Part of a small language model's weights.
Architecture: learned positions, biases.
Each number is 128 + 32 x the weight over the matrix's rms, rounded and kept within 0 to 255. Layers, rows and columns count from 0.

# layer 8 MLP down (transposed), 1280x320, rms 0.0749, rows 826-847, columns 0-159
[[126  91 109 121 145  83  34  96 102 124 214 112 156  90 131  99 179  66  98  93 110 103 144 114  71 151  97  84  98 230 141 146 103 105 134 134 136 166 140 117  95 158 140 137 170 130 130 177 129 170 135  93 121  74 166  78 106 156 171 152  90 138 129 124 126 101 103 134 218  53 119 123 153 154  94 190 193 119 155 136 186  83 153 120  83 129 114 125  54 153 103 192  98  97 107  90 200 101 145 128 126 125 136 182 167 149 144 113  96 116 174 136 125 132 112 132 101 178 167 129 118 172 137 152 141 121  97  83 148 154 145 131 124 125  99 128  99 149 134 179 142 121 103 120 149 110  96 107 146 140 129 177  35 183 179 134  97 110 119 153]
 [ 86 162 121 143 153 160 148 199 113 130 109  94 111 125  97 141  89 104 164 142 117 167 148 159 104 130  99 106 118 131 141 166  87 185 181 136 185 101 147 114  55 100 100 122 157 111  75 109 142 130 110 156  94 131 123 143 155  80 131 212 164  34  74 157 142 119 126  97 116 146 102 111 124 148 138 122 166 147 116 182  68 174 147 171 121 145 105 139 156 147  79 116 143  93 109 129 119 112 165 108 124 147 117 106 133 124 191 146 149 109 129 116  89  91 162 160  83 122 174  91 122 147 167 107 101 156  94 142 125 122 140 196  77  88 151 121  87 131 114  81 135  79  83 123 114 183 170 173 118 142 121 148 141 170 112 130 128 182 122 154]
 [139  68 107 138 113 127  99 102 158 151 174 143 161 107 147 104 164  88 169 127 111  64 139 109 103 188 127 161 113 153 110  72 138 133 123 131 125  97 127 113 167 128 114 167  60 167 128 107 114 175 158  98 207 125 173  80 103 114 155 118 180 148 107 132  97 115 147 109 149 138 142 134 145  92 132 119 126 111  93  73  81  94 121 122 140 155 154 145 127 111  86 126 143 108 147 165  98 117  80 138 113  87 163 145 145 137 152 126  89 106  89 115 140 164 147 126  93 121 166 129 103 146 186 127  83 122 131 128 163 143 155  76 124  97 128 158 146  91  91  81 129 104 140 127  74 176  96  96 141 169 147 128 150 180 136 171 209 187 155 118]
 [130 105 101 118 186  91 152 140 107 199 157 149 183 121  76 130 125 127 138 113 162 116 135  86  73 102 101 134 138  90 152 138  88 106 126 164  95 127 113 135 140  84 148 100 140 129 120 150 112  56 139 158 121 105 133  99 101 112 173  69  98 115 177 150 139 201 135 105 170 152  92 170 132 146 120 115 218 150 109 110 124 139 147 125 142 127 187  87 130 118  81 102 181 175 108 160 192 150 113  96 168 129  99  99 153 136 160  35 146 150 204 113 108 128 144 141  99 162 102 153 144 166  75  90 113  93  76 131 100 205 129  95 101 150 158  86 136  94 115 150 180 158 146  96 131 178 196 116 123 175  74 103  97 149 121 121 199 140  66 130]
 [ 63 125 135 115  84 186 107 139 128 107  81  55 176 124 141  82 156  85  54 104 152 201 141 138  78 112 146 123 114 110 167 129 148 135 228 111 157 141 112 137 133 117  48 136 129 196  47 122 169 145 131 130  93  80 162 163 128 144 118 139 104 154 140 141  98 162  95 139 113  99 143 128 137 165  99 109 154 154 117 185 143 151 100 104 165 205 180 133 151 127 182 175  57 146 146 159  98 128 169 150  99 113 138 171  42 136 134 164 152 131 126 103 147 211 134 148  82 184 114  88 180 125 122 132  65 176  95 155 125 100 102  98 165  84 134 156  93 181 156 120 143  74 144 131 123 142  38 140 141 134 125  72  97 105 165 161 104 154 115 104]
 [ 80 108 139 131 117 109 154 134 102 170  17 116 129 108 126 192  92 186 113 116 156 131 128  90 121 105 118 203 160  85  78 151 148 149 111 202 112  91 118 109 121  94 104  71 108 126 116 126 108 153 144 159  76 138 169 135 142 117 172 177 120 118 157 107 118 125 155 170  87  96 111 101  97 154 127 154 138 177 100 123  80 133 112 162 126 165 144 167 138  78 128  89 111 104  74 161  99 111 164 110  92 154 100 118  96 153 116 131 113 129 135  99  95 122 164 134  87 119 109 104 137 123 156 160 194 134  65 150 158  79 103 118 133 143 173 120 154  93 132 143 147 234 126 105  82 174 102 125 206  97 145  97  88 152 152 113 121 187 128 161]
 [ 99  89 193 171 113 156 192 156 151 127 182 120 123 187  47 117 122 164 146 138 140 117 133  97  54 159 127 153 137 118 139 108  94 130 105  92 137  95 159  92 117 131 141 160 159  97 153 122 122 128 149 116 168 121 147 106 156 129 194 131  71 141 114 104 100 140  63 129 136 109 117 110 161  90 157 171 115 127 125 149 114 131 192 147 115 127  87 157 114 112 104  79 128 104 147  79  93 141 136 154 150 138 147 120 114 174 120  73 156 114 144 155 118 179 168  98 156 141 144 120 121 112 160 161 140 137 120 149  86 144 124 134  82 101 140 156 115  88 106  87 119 169 197 120 121  89 149 114 161 150 158 148 114 113 115  92  94 152 116  89]
 [102 108 188 142 145 199 109 182 116 151 148 136 109 138 142 143 183 131 110 140 150 101  98  93 112  82 116 128 164 140 145 118 134 194 100 116  98 175 101 129 138 143 150 167 156 118 137 170 121 156 108  98 149 125 141 114 124 153 118  84 104 156 143 117 115 126 125 119 142 121 131 110 142 118 135  83 203 149 141 123  80  96 130 168 122 107 103  23 142 116 102 102 132 167 167 136 155 174 138  72 135 157 131 106 125 121 134 139  86 194 135 110 184  87 120 145 153 139 118 204 121 165  53 121 106 150  75 108 177 137 178  97 140 131 134 129 133 133 166  75 108 130 128 148 126  74 109 105 105 137 114 115 143  81 106 128 132 152  89 137]
 [194 134 105 152  87 150 183 102 153 106 146 168 175 121 118 112 175 120 141 189 109 105 110 119 119 107 218 148 136 121  78 125  73 150 134 150 164 107 176  91 149 182 157  97 109 127 172 117 137 140  75 188  71 142 156 120 121 165  70 131 109  91 130 120 131 215 121 189  90 133 154 168  90 230 107 192 135  68 119 113 116 141  98 120 116 146  66 123  89 108 142 131 124 176 153  77 141  97  99 129 144  98 120 162 140 116 121 113 133 170 178  69 100 107  36  93 119 170 140 124 119 140 113 123  59  96 102 120  75 166 122 114 132 136 133  46 115 218 101 141 138 162 134 106 100 191 151 105 123  59 136 165 113 127  94 109 136 175 188 171]
 [108 186 124 134 138 154 134 192 176 115 151 128 179 159 139 135 132 150 136 158 149 108 137  91 118 112 102 135 189 118  81 103 124 156  99 130 178 107 137 119 149 128  59  73  71 161 153 166 109 135 114 133 166 144 132  78 122 191 172 196 141 175  82  92 165 162 148 143 106 165 132 123 151  94  97 178 189  90  70  79 148 121 102 106 148 110 157 106 132 160 106  39  99 139 105  96 146 172 133 154 123 134 110  99 125 153 146 106 105 142  39 151 128 124 126 109  94 143 137 128 169  72 111 140  97 125 110 138 142 158 109  99 125 146 174 158  94 109 105  99 121 141 148 112 119 153 150 132  67 102  59 124  96 143  89 151 160 113 169 139]
 [ 57 202 163 136 182 160 131 109 119 160 130 133  50  75  68 159 121 115 130 146 110  94 132  72 153 146 145 130 141 115 176 105  84 128 131 101 170 107 166 141  82 121 179  18 159 225 112 163 103  83 174  82 131 135 154 111 119 127 138 218 183 100 134 126 134 141  65 101 160 129 148 159 121  86 101 176 122 145  92  76  97 182 140 151 102 118  32 158  80  40 147 145 106 137 119 124 120 136 111 171 148 147 157 138 127  48 145 134 160 155 132  59 192 142  60 136  74 109 168 127 133 169  87 175 119 143 106 143 129  77 186 103 111 126 136 121 117 116 153 142 133  87  89 181  81 143 133 183 105 117 165 145 191 128 112 153 151 147  10  98]
 [170 164 161 137  78 122 188 147 186  54 150 141 119 141 183 143 182 154  97 127  77 139 138 164 103 119  40 200 118 120 135 129 135 131 100 120  95 115 127 162 116  83 210 133 162 172 116 125 161 168  82 137 171 115 113 111  95  70 117 115 102 123 146 147 140 123 115 146 194  85  91  68 164 113 143 125 111 148 134  94  95 133 206 140 136 109 111 108 180 127 131  79 115  62  91 103 126 149 140 126 126  91 153 156  65 108 140 166 150 126 115  98 151 124 100 123 148 133 123 200 118 112  96  79 141 188 120 100 122  63 214 115 163 119  85 150 162 137 152 134 139 103 178 166 185  99 185 120  66 142 123 127  95 112 110 121  93 138 177 138]
 [195 157 100 180 131  81 130 164 128 105 102 217 190 121 110 149 137 124 132  68 133  89  60 131 109 149 158 148 154 125 103  75 146 127 161 105 170 159 111 113 141 168 170 116 129 148 126 150 102 102 138 137  65 115  99 162  92 146  89 168 137 164  72 171 199 103  99  78 123 112 142 145  94 145  85 119  87 112 172 162 110  90 114 124 159  96 107 171  94 142 177 124 149  66 150 120 150  79 101 138  91  82 102  90 113 136 150 120 154  90 165 151 140 148 107 103 157 196  84 188 177 143 121 151 131 151 203 126 110 164 133 121 100 172 124 101 151 126 118  85  94  97  97 152  61 178 129 173 103 106  87  82 156 139 105 119  66 107 132 131]
 [138 152 103  88 134 119 133 145 139 112 102 175  86 111  51 114  89 145 202 114  70 149 102 109 164 194 115 133 137 135  98 169 124 129 105 123 135 137 168 113  91 124 148 127 112 113 192 123 146 134  84 167 143 153 141 115  85 176 135 124 117  68 127 177 105 119 135 193  77 140 114 147 159 161 187 118 117 146 134 101 153 128 151 111  79 150 123 134 144 115 105  99 122 128 169 152 113  96 175 106  71 106 156 136 146  95  94 161 163 137 105 119 166 169 129 133 120 107 143 127 106 134  96 130 184 104 117 108 134  99 200 159  77 115 114 132 168 104 104 109 129 103 147 104 131 101 119  67 137 101 167 161  96 128 125 146  68  91  58 118]
 [190 163 117 172 157 129 146 179 127  82 120 145  84  70 106 107 123 134 112 157 186 119 157 189  94 135 117 170 178 109  93 157 136 152  94 140 146 131 117 139 128 104 128 117 171 212 123 139 122 152 129  56 111 112 104 143 101 137 111 176 152 144 180 139 133  93  88 144 102 135 133 130  75 163 182 151 100  96 110 131 133 166 124  95 130 145 159 160 150 103 139 162 130  93 150 129  48 168 146 183 101  67 142 161 118 137 144  93 185 130 121  99 113 172  81 110 131 143  99  84 166  88 139 142 107 101 206 213 124 164 132 142 109  80 136 115 126 136 184  90 127 123  96 113 108 129 175 166 158  94  89 126  87 154 167 149  93 126 101 155]
 [ 92 124 101 158 168  92 155  99 177 104 105 131 165  90 112 123 131 131 131 179 230 128 154 161 132 117 104 113 142 103 185  84  90 107  95 153 165 109 156  96 119  96 188 157  70 185 196 112 110 149 138 131 125 114 152 126 180 131 155 124 175 120 100 103  80 127 151 112 140 196 118 125 107 134 103 160 179 100 104 115 141 148 144 142 102 135 153 136 119 119 113 157 109 142 169  88 167 152 101 136 195 154 126  94  98 145 123 132  76 170  71  86 163 118  90 102 125  88 126 128 122 139 138 107 150 100 137  76  72 118  79 138 205 109 109 140 112 163 114  67 127 144 183 100 143 173 171 188 180 118 112 150 152 171  80 152 114 106 133 144]
 [148 148 165  96 155 214 134 126 141  93  71  48 165  89 130 111 105 115 129 119 119 110 130 136 141  82 141 178 150 178  90 129 134 140 121  86 149 152 118 133 104  90 133 141 106 169 103 148 149 133 109 113 128  99  94 120 159 137 156 115 137 167 114 197  98 211 152 117 110 121 105 132  96 156 112 127 104 126  48 123 154 146  71  93 160 101 115 129 134 169 118 122  89 114  98  37 149 170 115 134 167 131 122 129 117 163 119  93 113 158 144 170 141 106  97 102  73 108 119 142 118 128 150 139  62 111 101 128 173  78 132 120  95  58 144 108 121 106  99 158 123 118 174 111  90 129 125 122  92 119 131  73 100 146 116 118  98 172 139 113]
 [132  92 172 154 133 158 133 117 128 149 167 146 149 125 126 105 133 122 132 148 119 133 101  91 129 167 144 133 120 118 118  77 151 183  94 149 104 133 101 137 131 149  76  49 137 100 205 137 131 124 128 106 159 158  83 111 116 152 126 109 103 102 113 132 139 128  92  47 153 154 117 118 106  73  93 118 117 149  72  99 123 165  71 156 107 119 135 121 202 149 140 126 151 160 163 120 129 211 135 154 133 161 128 143 144 126  81 155 140 216 133  66 140  49 135 150 137  68 106 133 112 134 111 127 109 122 120 126 161 143 154 181 129 156 129 172 108 120 142  96 151 121 149  79  97 118 122  90 126 135 151  37 126 102 123 119 144 141 138 121]
 [152 139 140 106 105 146 139 111  99  89  32  77  64 159 141 146 150 146 158  79 134 138 109 120 124 133 133 100 118 119  77 104 117 125  38 112  73 144 108 144 123 124 101  59 102 121 110 198 102 109 142 149 112 115 188 108 126 183 144 186 176 144  79 143  92  86 142 156 171 123 110 116 146 162  98  89 141 170 131  60 195 131  62 101 181 136 140  89 117 117 163 227 102 124 156 117 179 147 141 125  76  98 131 158  89 148 142 116 150  91 194 166 149 134 153 134 215 148  91 163 158 119 168  77 135 137 138 181 124  65 128 159 141 109 156 169  91 121 196 157 161 102 144  94 130 130 175 153 112 112  91  92 198 110 199 126 130  69 185  58]
 [188 174 134 160 124 153 137  98 138 135 169 141 110 117 148 144 175 110 106 132 100 130 124 136 141 149  97 196 172 129 154 176 140 107 155 177 121 197 106 126 181 126 124 144 157 102 150 133 189 101 116 140 122  86 108 116 123 104 168 125 122 129 127 106  86 126  73  57  99  79 171 131 123 126 117 138 134 117 162 108  81 110 133 143 126 126  86 133 138 105 140 115 154 141 157 133 132 144 118 122  99 119  91 114 119 125 145 136 147 136 151  76 118 115 146 152  95 110  75 107 123 156 142 129 104 193  77 103 140 168 156 108 112 138  98  93 168 171  88 171 139 138 178 146  89  62  98 130 111 164 129 172 164 111 114 128 159 165 148 119]
 [106 122 166 120 165  89 203 121 184  71 125 132  89 101  77 187 138 184  91 147 145 111 136 118 179 100 193 122  72 127 186 109 117  90 120 180  78 220 157  86 165  98 169  69 167 163  73 123 160 122  92 107 113 194 158 168 132 113  66 175 173 153 110 119 138 154 150 146 117 131 109 111 145  89 151 146 137 121 204  73 102 161 101 157 153 124 139 138  81 112 169 163 162 141 147 107 131 165 135 118 158 110  99  86  95 115 139 143 164 153 125 108 161 101 142 142 125 137  88 132 142 161 122 138  83 155  68 133  63 185 171 129 127 114 192 127  88  79 135  90 130 170 128  99 142  94 153  97 127  38 150 139  99 159  94 110 186 130 127 155]
 [126 186 107 207 137 132 135 117 110 162 191 177  32 115 125 154  42 158 130 125 133 163 172 113 111 121 104 143 190 184 107 117 124 163 159 118 111 145  91 139 164 141 115  73 101 117 104 133  73  84 132 160 154 186 137 161 212 154 115  89 140 166 137 109 154 118 104 190  59 134 145 139 168  70  88 154 109 138 151  96  95 110  98 187 146 106  98 147 128 108 129 131 175 170 170 169 159 143 193 126 133 113 135  51  88  81  74 157 110  86 126 138  96 226 186 130 119 181 128 135 161  66 123 103 138 165  88 126 122 110 153 140 134 157 135  71 165 131  82 170 112  66 116 134 166 160 160 155  72 124 138 213 116 157 118 101 198  88 117 152]]
# layer 8 MLP up, 1280x320, rms 0.0766, rows 827-847, columns 0-159
[[ 75 136 120 107  84 123  64 138  88 121 119 130 135 162 109 165  95 115 126 167 128 124 112 144 119 214 152 129 133  82 132 107 129 156 180  94 157  99 166 119 143 110  83 113  97  78 182 110 168 167 144 102 132 112 132 179 136 171 118  46 146 167 179 167  99 114  98 162 147 125  92 147 158 103 131 141 154 125 171 130 136 115 122 133 136 115  82 144 142 136 107 135 136 128 134 126 187 124 161 129 173 138 170 133 171 116 133 120  80 125 131  97 196 135 171  66 138 169  59 142 162 142 178  82 152  99 108 122 105 141 130 124 209 127 160 145 100  63 134 161 130 166  93 118 136  97 105 115  76 152  98 138 143 141 158 142 176 105 160 117]
 [128 117  69 103 166 217  91 149 177 160 111  99  74 104  76 157 118 126 164 142 173 164 135 158 156 110 126 135 110 108 161 120 131 169 153 179 181 171  68 134 118  80  60 121 163 149 128 104 123 147 189 142 123 120  91 132 186 167  93 101 101 185 175 114 135 157 152 142 104 181 151 119 133 167 123  98 137 145 127 122 113 126 111 139 152 124 123 118 144 122 110 151 147 132 135 153 101 109 112 116 149 102 112 104 134 128 140 129 121 133 127 135 110 169 153 101 100 162 114 140 131  89 149 147 139 118 146  93  88 142 125 168 102 155 174  59  89  78 172 124  96 122 170 141 143  99 107 127 141 158  94 143  76 117 160  98 118 133  42 112]
 [ 96 142 127 127 138 120 128 146 132 108 149  87  94  80 197 162 113 113 157  51 182 179 102 135 135 183 141 153  54 156 132  81  97 182 123  99 170 102 127 143 141 157 187 106 124  64 160 142  97 123 143 137 133 100 111 143 128 148  97 171 104 128 219  96  71 106 144 117 112 154 158 117 156 121 183 147 129 125 113 154 101 189 188 111 136 118  98 174 100 125 137 142 142 162 107 140 133 157 130 114 177 129 166 159 192 133 152 134 155 105 120 163 152 138  85 191 153 157  83 187 202  61 127 131 108  58 108 158  56  90 104 148 156 163  65 120  53 155 132 189 122 175  85 140  89 136  73 172 141 118 105 155 133 140 157 118 102 171 109  82]
 [ 81 117 127  91 142 130 105 205 132 150  72  87  92 200 159 124 150  81 127  36 103 115 101  83 157 153 119 191 199 132 150 177 102 140 127 126 138 126 180  99 130 101 111  42 159 107 142 174 145 138 160 107 161 165 170  65 174 130 117  98 121 124 122 166 112 133  93 109  73 110 156 128 137 114 165 102 172  84 124 128 173 141 133 107 138 149  78 111 142 108 185 136 103 162 100 136 125 135 171 114 189 175 189 115 142 138 143 101 198 150 109  51 184 115 136 100  95 109  98 135 146 210  79  95 132 134  49  89  18 141  77 141 161 127 190 159 120 103 159 112 140 118  98 176 117 109 138 141 130 181 114 140 166  82 150  95 123 120  79  72]
 [138  80 124 104 117 209 188  86 151 109  93 130 141 111  76 104 141 149 161 152 127 100  75 170 173 173 119 100 112 145 168 159 135 148 145 175  99 123  93  81 128 166 119 163 119 139  77 104  92 182 107 104 144  84  97 160 110 148  79 129 108 146 118  78  64 155 141 150 149 172 120  49 105 143 155 110 191 133 173 123 157 152  85 111  95 147  91 124  93 109 109  81 159 109 138 135  74  98 141 160 125 149 126  87  83  95 149 141 142 172 181 132 115  89 112 111 174 165 134 113 122 114  98 137 101 128 138  88 142  89 149 160 124 142 177  67 136 112 130 108 106 100 168 125 101 136 129 149 124 120  69 128 151 128 111  96 175 131 145  97]
 [107  74 165 137 130 114 172 115 132 134 130  87 121 121 147 151 119 120 121 132 133 147 106 218 146 172 131 136  99 152 149 151 158  92 172 145 122 174 110  95 122 149 123 133  67  90 101 135 118 126 125 134 141 113 118  79 147 194  84 131 144 169 148 126  92  61 119 144 101 146  75 119 138 149 132 108  86 149  85 151 118  93 105 180 138 112 163 102 127 100 135 153 109  95  90 150 125  81 200 105 143 119 158 170 137 124 173 148 195 132 140 129 120  82 101 138 161 200 134 106 140 102 158 147  90 105 134 110 174 102  78  62 142 112 116 109 146 141  49 127 126 133 130 137 109 136 144 112 131 147  95 178  96 120 145 136 132 155 159 131]
 [113 135 116 130 120 168 142 102 130  85 109 158 118 158 134 128 140  79 130 107  81 163 137 117 116 134 136 121  74 129 149 168 124  65 143  63 149 115  80 139 114 127 142  78 112 102 194  91 119  81 125 157 136 155 156 113  69  70 131 173 130 125 126 132 141  68 162 122 116 141 141 106  68 103 192 105  73  81 111 171 157 118 106 145 111 146  98  98 132 104 117  79 117 146 121 104 125 165 151 159 144  97 151 147 170 162  94 126  88 101 175 117 107 105 115 135 165 136 114  97 198 107 134 103 126  60 102 154  81 119  82 173 151  85 148  78 107  71 120 126 156 132 119 101 169 112 131  96  91  97  68 126 110  82 198 124 142 131 106 142]
 [118 145 174 105 108 169 123 133 144 126 138  95 116  62 165 104 140 108 140 159  98  73  56 120 202 102 116 118 134 155  93 132 139  89 172 156 161  99 108 106 126  79 122 108 158 157  90 124 174 144 114 158 153  99 163 152 146  65  63 130 129 145 129  90 149 110 112 141  94 147 157 134  82 204 206 110 126 100 150 156 156 134  94 117 113 130  86  60  69  32 106 131 169 122 106 166 108 117 145 135 122 122 136 129 116 144  95 147 139 174 176  92 147 102 173  70 109 147 133 116 193 136  97 132 153 189 111  66 155 165 105  93 164 151 216 159 130 134  97 148 104 116 174 169 154  92 100 144  78 151 142 123 114  80 101 113 138 133  76 153]
 [123 142 150 156  88 145 107 114 169 119 121  93 118 157 159  43 153 138 170  64 142  81 102 131 152 154 142 115 141  76 145 156 170 132 175 124 153 193  95 111 108 173  93 147 121 120 127 146  96 123 105 153 127 206 150 158 172  92 177 136 122  97 135 180  99  97 106 178 142  98 149 129 148  87 137 152 161  95 130 141 112 147 102  71 140  93 182 180 125 139 171 147 123 145 125 122  83 159 157  80 166 130 152  87 125 191  91  93 134 163  83 116 148 155 166 147 132 177 108 109 104 122 174 109 103 141 113 105 133  88 119 130 113 112 172 118 173  75  81 137  98 178 151 137 146 133 113 171  71  89  81  80  93 149 132 119 180 186 146  97]
 [134 168 131 102 157 213 180 120 142 140  98 119  35 152 158 168 192  86 105  89 148 127 141  96 119 123 121 113 147 167 172 149 174 174 121 179 123  26 144 115 131  63 137 107 171 128 154 142  83  71 130 129 115 111 117 143 138 141  89 180 183  89 162 130 123  85 154 137 183 208 124 129 178 118 170 135 103 108 157 169 109 163 105  98 108  90 111 103 172 161 164 119 166 155 127 131 124 129 149  74 151 112 147 171 106 105 171 124 122 132 141 182 113 115 169  95 142 125  79 155  67 136  74 100 102 159  98  75  92  73  98 153 161 129  95 124 137 131  99 112 162 172 131 148  70 117 148 130 104 129 126  90 180  70 117  85 122 118  88 103]
 [111 144 131 132 119 111 207 148  75 126 142 135 146  76 125 144 174 133 180 139 118 145 120  96 100 165 124 123 137 121 216 162 136 127 163 153 165 111  98 107 125 148 120 121 142 115 104 137 160 114 166 155 158 147 190 164  89 115  57  88 142 162 133 151  81  25 117 146 128 177 163 117 135 138  91  47 115 108 100  83 130 124 104 132 117 176 102 155 138 139 137 144 146 106 130 141 166 152 138 131  95 122 146 122 147 123 173  99 114 148 156 201 124 143 163  43 128 177 150 148 106 100 190 113 123 121  72 194 121  97 125  58 124 174 142 134 179 184  99 107 137 155 164 112 152 164 132 126  82 101  90 124  70 114  98  91 131 154 112 130]
 [108 129 137 107  69 150 111 178 101  81 133  89  18 138 133 106 117 153 233 129  95 133 134 142 135 177  83  99 176  73 141 160 153 128 111  74 197 154 118  91 128 117 147 147 171  81  78 124  73  85 141 152 118 171 172 141  82 120 132 100 139 147 111 132  88 127 135 161 115 133 121 158 116 132 100 100 181  95 163 193 167 131  98  78  93 113  90  88  80 110 106 146 134 221 101 126 160 131 121 141 133  92 135 151 134 152 168 145 133 110 140 163 132 135 165  89 152 145 129 141 141 136 130 139 111 103 122 142 175 155 169 145 147 146 136 148 104 121 138 158 147 136 174 138 157 126  99  83 175  57 157 150 105  49 154 109 154 133  83 182]
 [ 85 124 139 118 115 151 111 104 116 139 110 165  98 116 126 114  94 147 146 118 134 156 121 112 171 141 107 155 113 179  85 114 145  63 116 119 134 121 129 177 147 126 131 123 134 136 147 146  99 133 220 169 101 220  95 131 155 114 106  93 113 125 112 137 166  87 148  74 186 166 116 138  97 105 169 158 139 133 162 108  85  90 129 172  72  50 131 123 125  83  90 157 120 123  88 157 145 130 145  99 166 135 141  96 134 163  63 162 216 116 188 178  99 110 147 147 122 165 140 147 161 138  50  62  57 161  99 119 119 128 138  91 130 114 112 156 147 138 112  74 158 131 162 150  97 131  98 182  69 166 141  63 193 156 119  83 135  70 146 110]
 [106 189 139 137 103 105 112 145  91 202 145 118 116 169 144 141 135 165 142 158  89 155  90  72 169 117 139  95  65  90 134 112 141 150 173 115  89 149 107 126 153 105 129 152  99  74 122 131 115  94 135 189 183 132 141 113 174 116 157  76  76 138  96 138 124 138 145  98 135 125  93 162 147  70 110 108 129 147 135 163 111  98 148 162 170  79 119 152 121 156 159 140  94 111  91 139 131 108 149  42 159 117 129 138 133 107  88 143 129 192  97 109 152  74 132 163 114 125 135 128 118 157 111 107 173 173 132 140  97 139 147  81 175 180 120 142 104 128 115 136 126 144 151 166 102 182 114 136  61 136 198 145 151 115 106 104 170 140 183 105]
 [100 162  87 127 193 118  86 122 143  81  51 154 106 115 155 140 107 188 148 159 145 107 120 192 145 187 152  90 150 104 211  71  88 170 118 131 171 123  89  94  88 123 119 137 103  82 135 100 136 140 162 143 156  98 142  88 192 150  90  90 229 132 123 103  73  89 132 123 120 165 144 122 136 132 112 106 117 132 125 166  57 160 158 179 110  61 110 125 108 133 122 143 157 107 197 109 142 159  75 131 188 134 123 118 190  76 151 115 139 165 180  68 111 132 142  73 133 100  69 161 117 168 148  48 137  72 110 100 145  85  81 109 107 155 156 137 144  75 147 156 161 176 218 126 169  98 129 149 117 183  94 118 122 163 157 103 120 167  74  91]
 [126 116  68 137 129 177  98  92  72 116 128  96 155 159 116 136 150  37 109  97 136 166 162 119 156 119  89 123  96 142 119 105  96 213 107 142 137 140 124 113 139 133  83 142 136 109 127 105  63 109 190 141 158 112 187 142 144 121 147  77 116 166 119 133 114  67 112 141 186 130 126  99 150 129 168 118 100  44 126 158 162 167  81 117 100 117 132 123 150 155 166  70 132  67  99 140  76 147 169 123 112 108 106 137  94 211 168  82 147 142 131 169 158  91  87 122 152 144  83 145 189 121 123 131 166 162 125 103  63  99 119 136 109 137 154  91 121 177 129  92  98 107 210 113 208 134 132 122  79 173  67 159 147 101 177 145 177 168 114  90]
 [124 189 135 131 121 171 180 130 189 138 137 116 120 120 103 117 123 172  89 135 107 117  72 142 130 122 198  75 150 111 145  98 142 123 159  92 110 100 133 150 175  84  76 141 141  86  93 102  95  85 150 140 182 154 178 104  75 138 129 120 104 181 121 138  97 157 171  85 142 146 139  82 154 135 135 109 119 132 167 161 122  95 146 125 129 138 147 115 133 130 123  76 146 123 147  98 158 131 150 193 161 102 163 124 104 111  94 143 177 133 172  89 128 121 155 130 139  91 170 126 129 137 137  46 103  77 103  97 122  88 192 110  78 155 149 147 105 154  50 181 139 124 117 137 116  77  74 137 128  87  83 178  96 129 143 100 131 129 125  94]
 [ 98 148  24  96 157 141  96  95  94 110 123 131  82 119 120 154 117 130 110 145 117 137 118 130 147 129  77  83  83 150 143 107 114 143 152 109 182 152 137 129 135 177 109 164 132 108  76 165 143 127 167 132 107 133 249  92 134 152  58 124 144 164 155 153  38 173 194 141 147 138 120  96  79 149 112  47 149 186 128 138 156 117 131 152 126 101 161 109 109  97 155 130 189 121 164 162 159 113 138 112  93 144 175 206 109 115 171 122 136 141 168 159 127 162 108  77 121 113 133 125 147 107 109 132 157 181 112 133 137  81 128 105 137 155 125 126 110 110 111 156 134  99 124 124 149 197 155  85  78 157  67 149  51 104 197 117 145  87 121  65]
 [123 173 149 121 105 139  97 126 105 122 146 112 134 129 139 153  98  95 181 141 150 191  82 135 141 172 136 149 115 120 156 128 147  92 115 147 142 141 110 126 121 138 117  82  84 155 139 208  86 155 138 160  16 153 150 133 116 100 124 118 108 182 133 149 138 117 141 149 151 142 106 148 110 120 130  91 189 125  57 114 161 163  96 139 145 132 104  97 167  90 107 108 138 144 120 130 149 108 132 137 110 169  88 129 140 188 123 102  89  82 155 121 209 139 110 159 167  96 137 131  88 177  89 112 140  89  88 159  83 127 210 113 131 132 139 126 110 121 131 125 141 140 178  92 197 170 145 130 109 119 100 147  98  93 104 144 126 108  73 127]
 [143 132 143 156  89 132 135 151 112 120 149 114 106 128 169  89 128 138 189  85 101 114  60 108 116 153 101 126 140 148  88 150 118 139 136  90 102 108  64 128 187 181 134 121 124 121 151 136 136 131 116 137 130 141 167 118 147 124 154 150 105 197 109 101 137 115 134 147 139 144 189 126  92  99  93 139 177 130  71 102 121 120 139 170 125 148 104 134 132 150 106  76 100 130  80 148 164 132 141 129  59  54 130  86 126 137  89 164 180  94 182 193  97 160 114 156 186 132 170 142 115 102  78  77 151 142 112  98 121 154 119 124 169 120 101  79 141 118 167 112 137 129 114  84 151 146 135 190  51 180 156 163 110 148  82  73 134 104 172 116]
 [ 60 125  98 154 144 118 136 133 142 108 146 137 150 149 150 123  80 146 150 124 114 142  79  43  77  86 161 104 136 109 130 131 161 148 150 102 175 110 124 124 142  88 132 109  90  93 163 179 145 149 192 154 174 125 142 170 231 122  44 139 202 180 155  75 123 130 156 146 174 135 138 140  90  86 184  82 122 147 162 118 125  86 128 115 134 138 123 157  77 124 134 157 116 120 124  70 185  71 121 143 210 130 190 100 128 188 144  81 103 186 168 130 206  86 146 132 129 132 105 203 142 180 137  84  95 137  71 101 116 112 146 162 147 150 145 137 133  53  58 158 142 186 106 125 139  98 107 111  97 146  91 124 132  76 128 114 148 167 138  42]]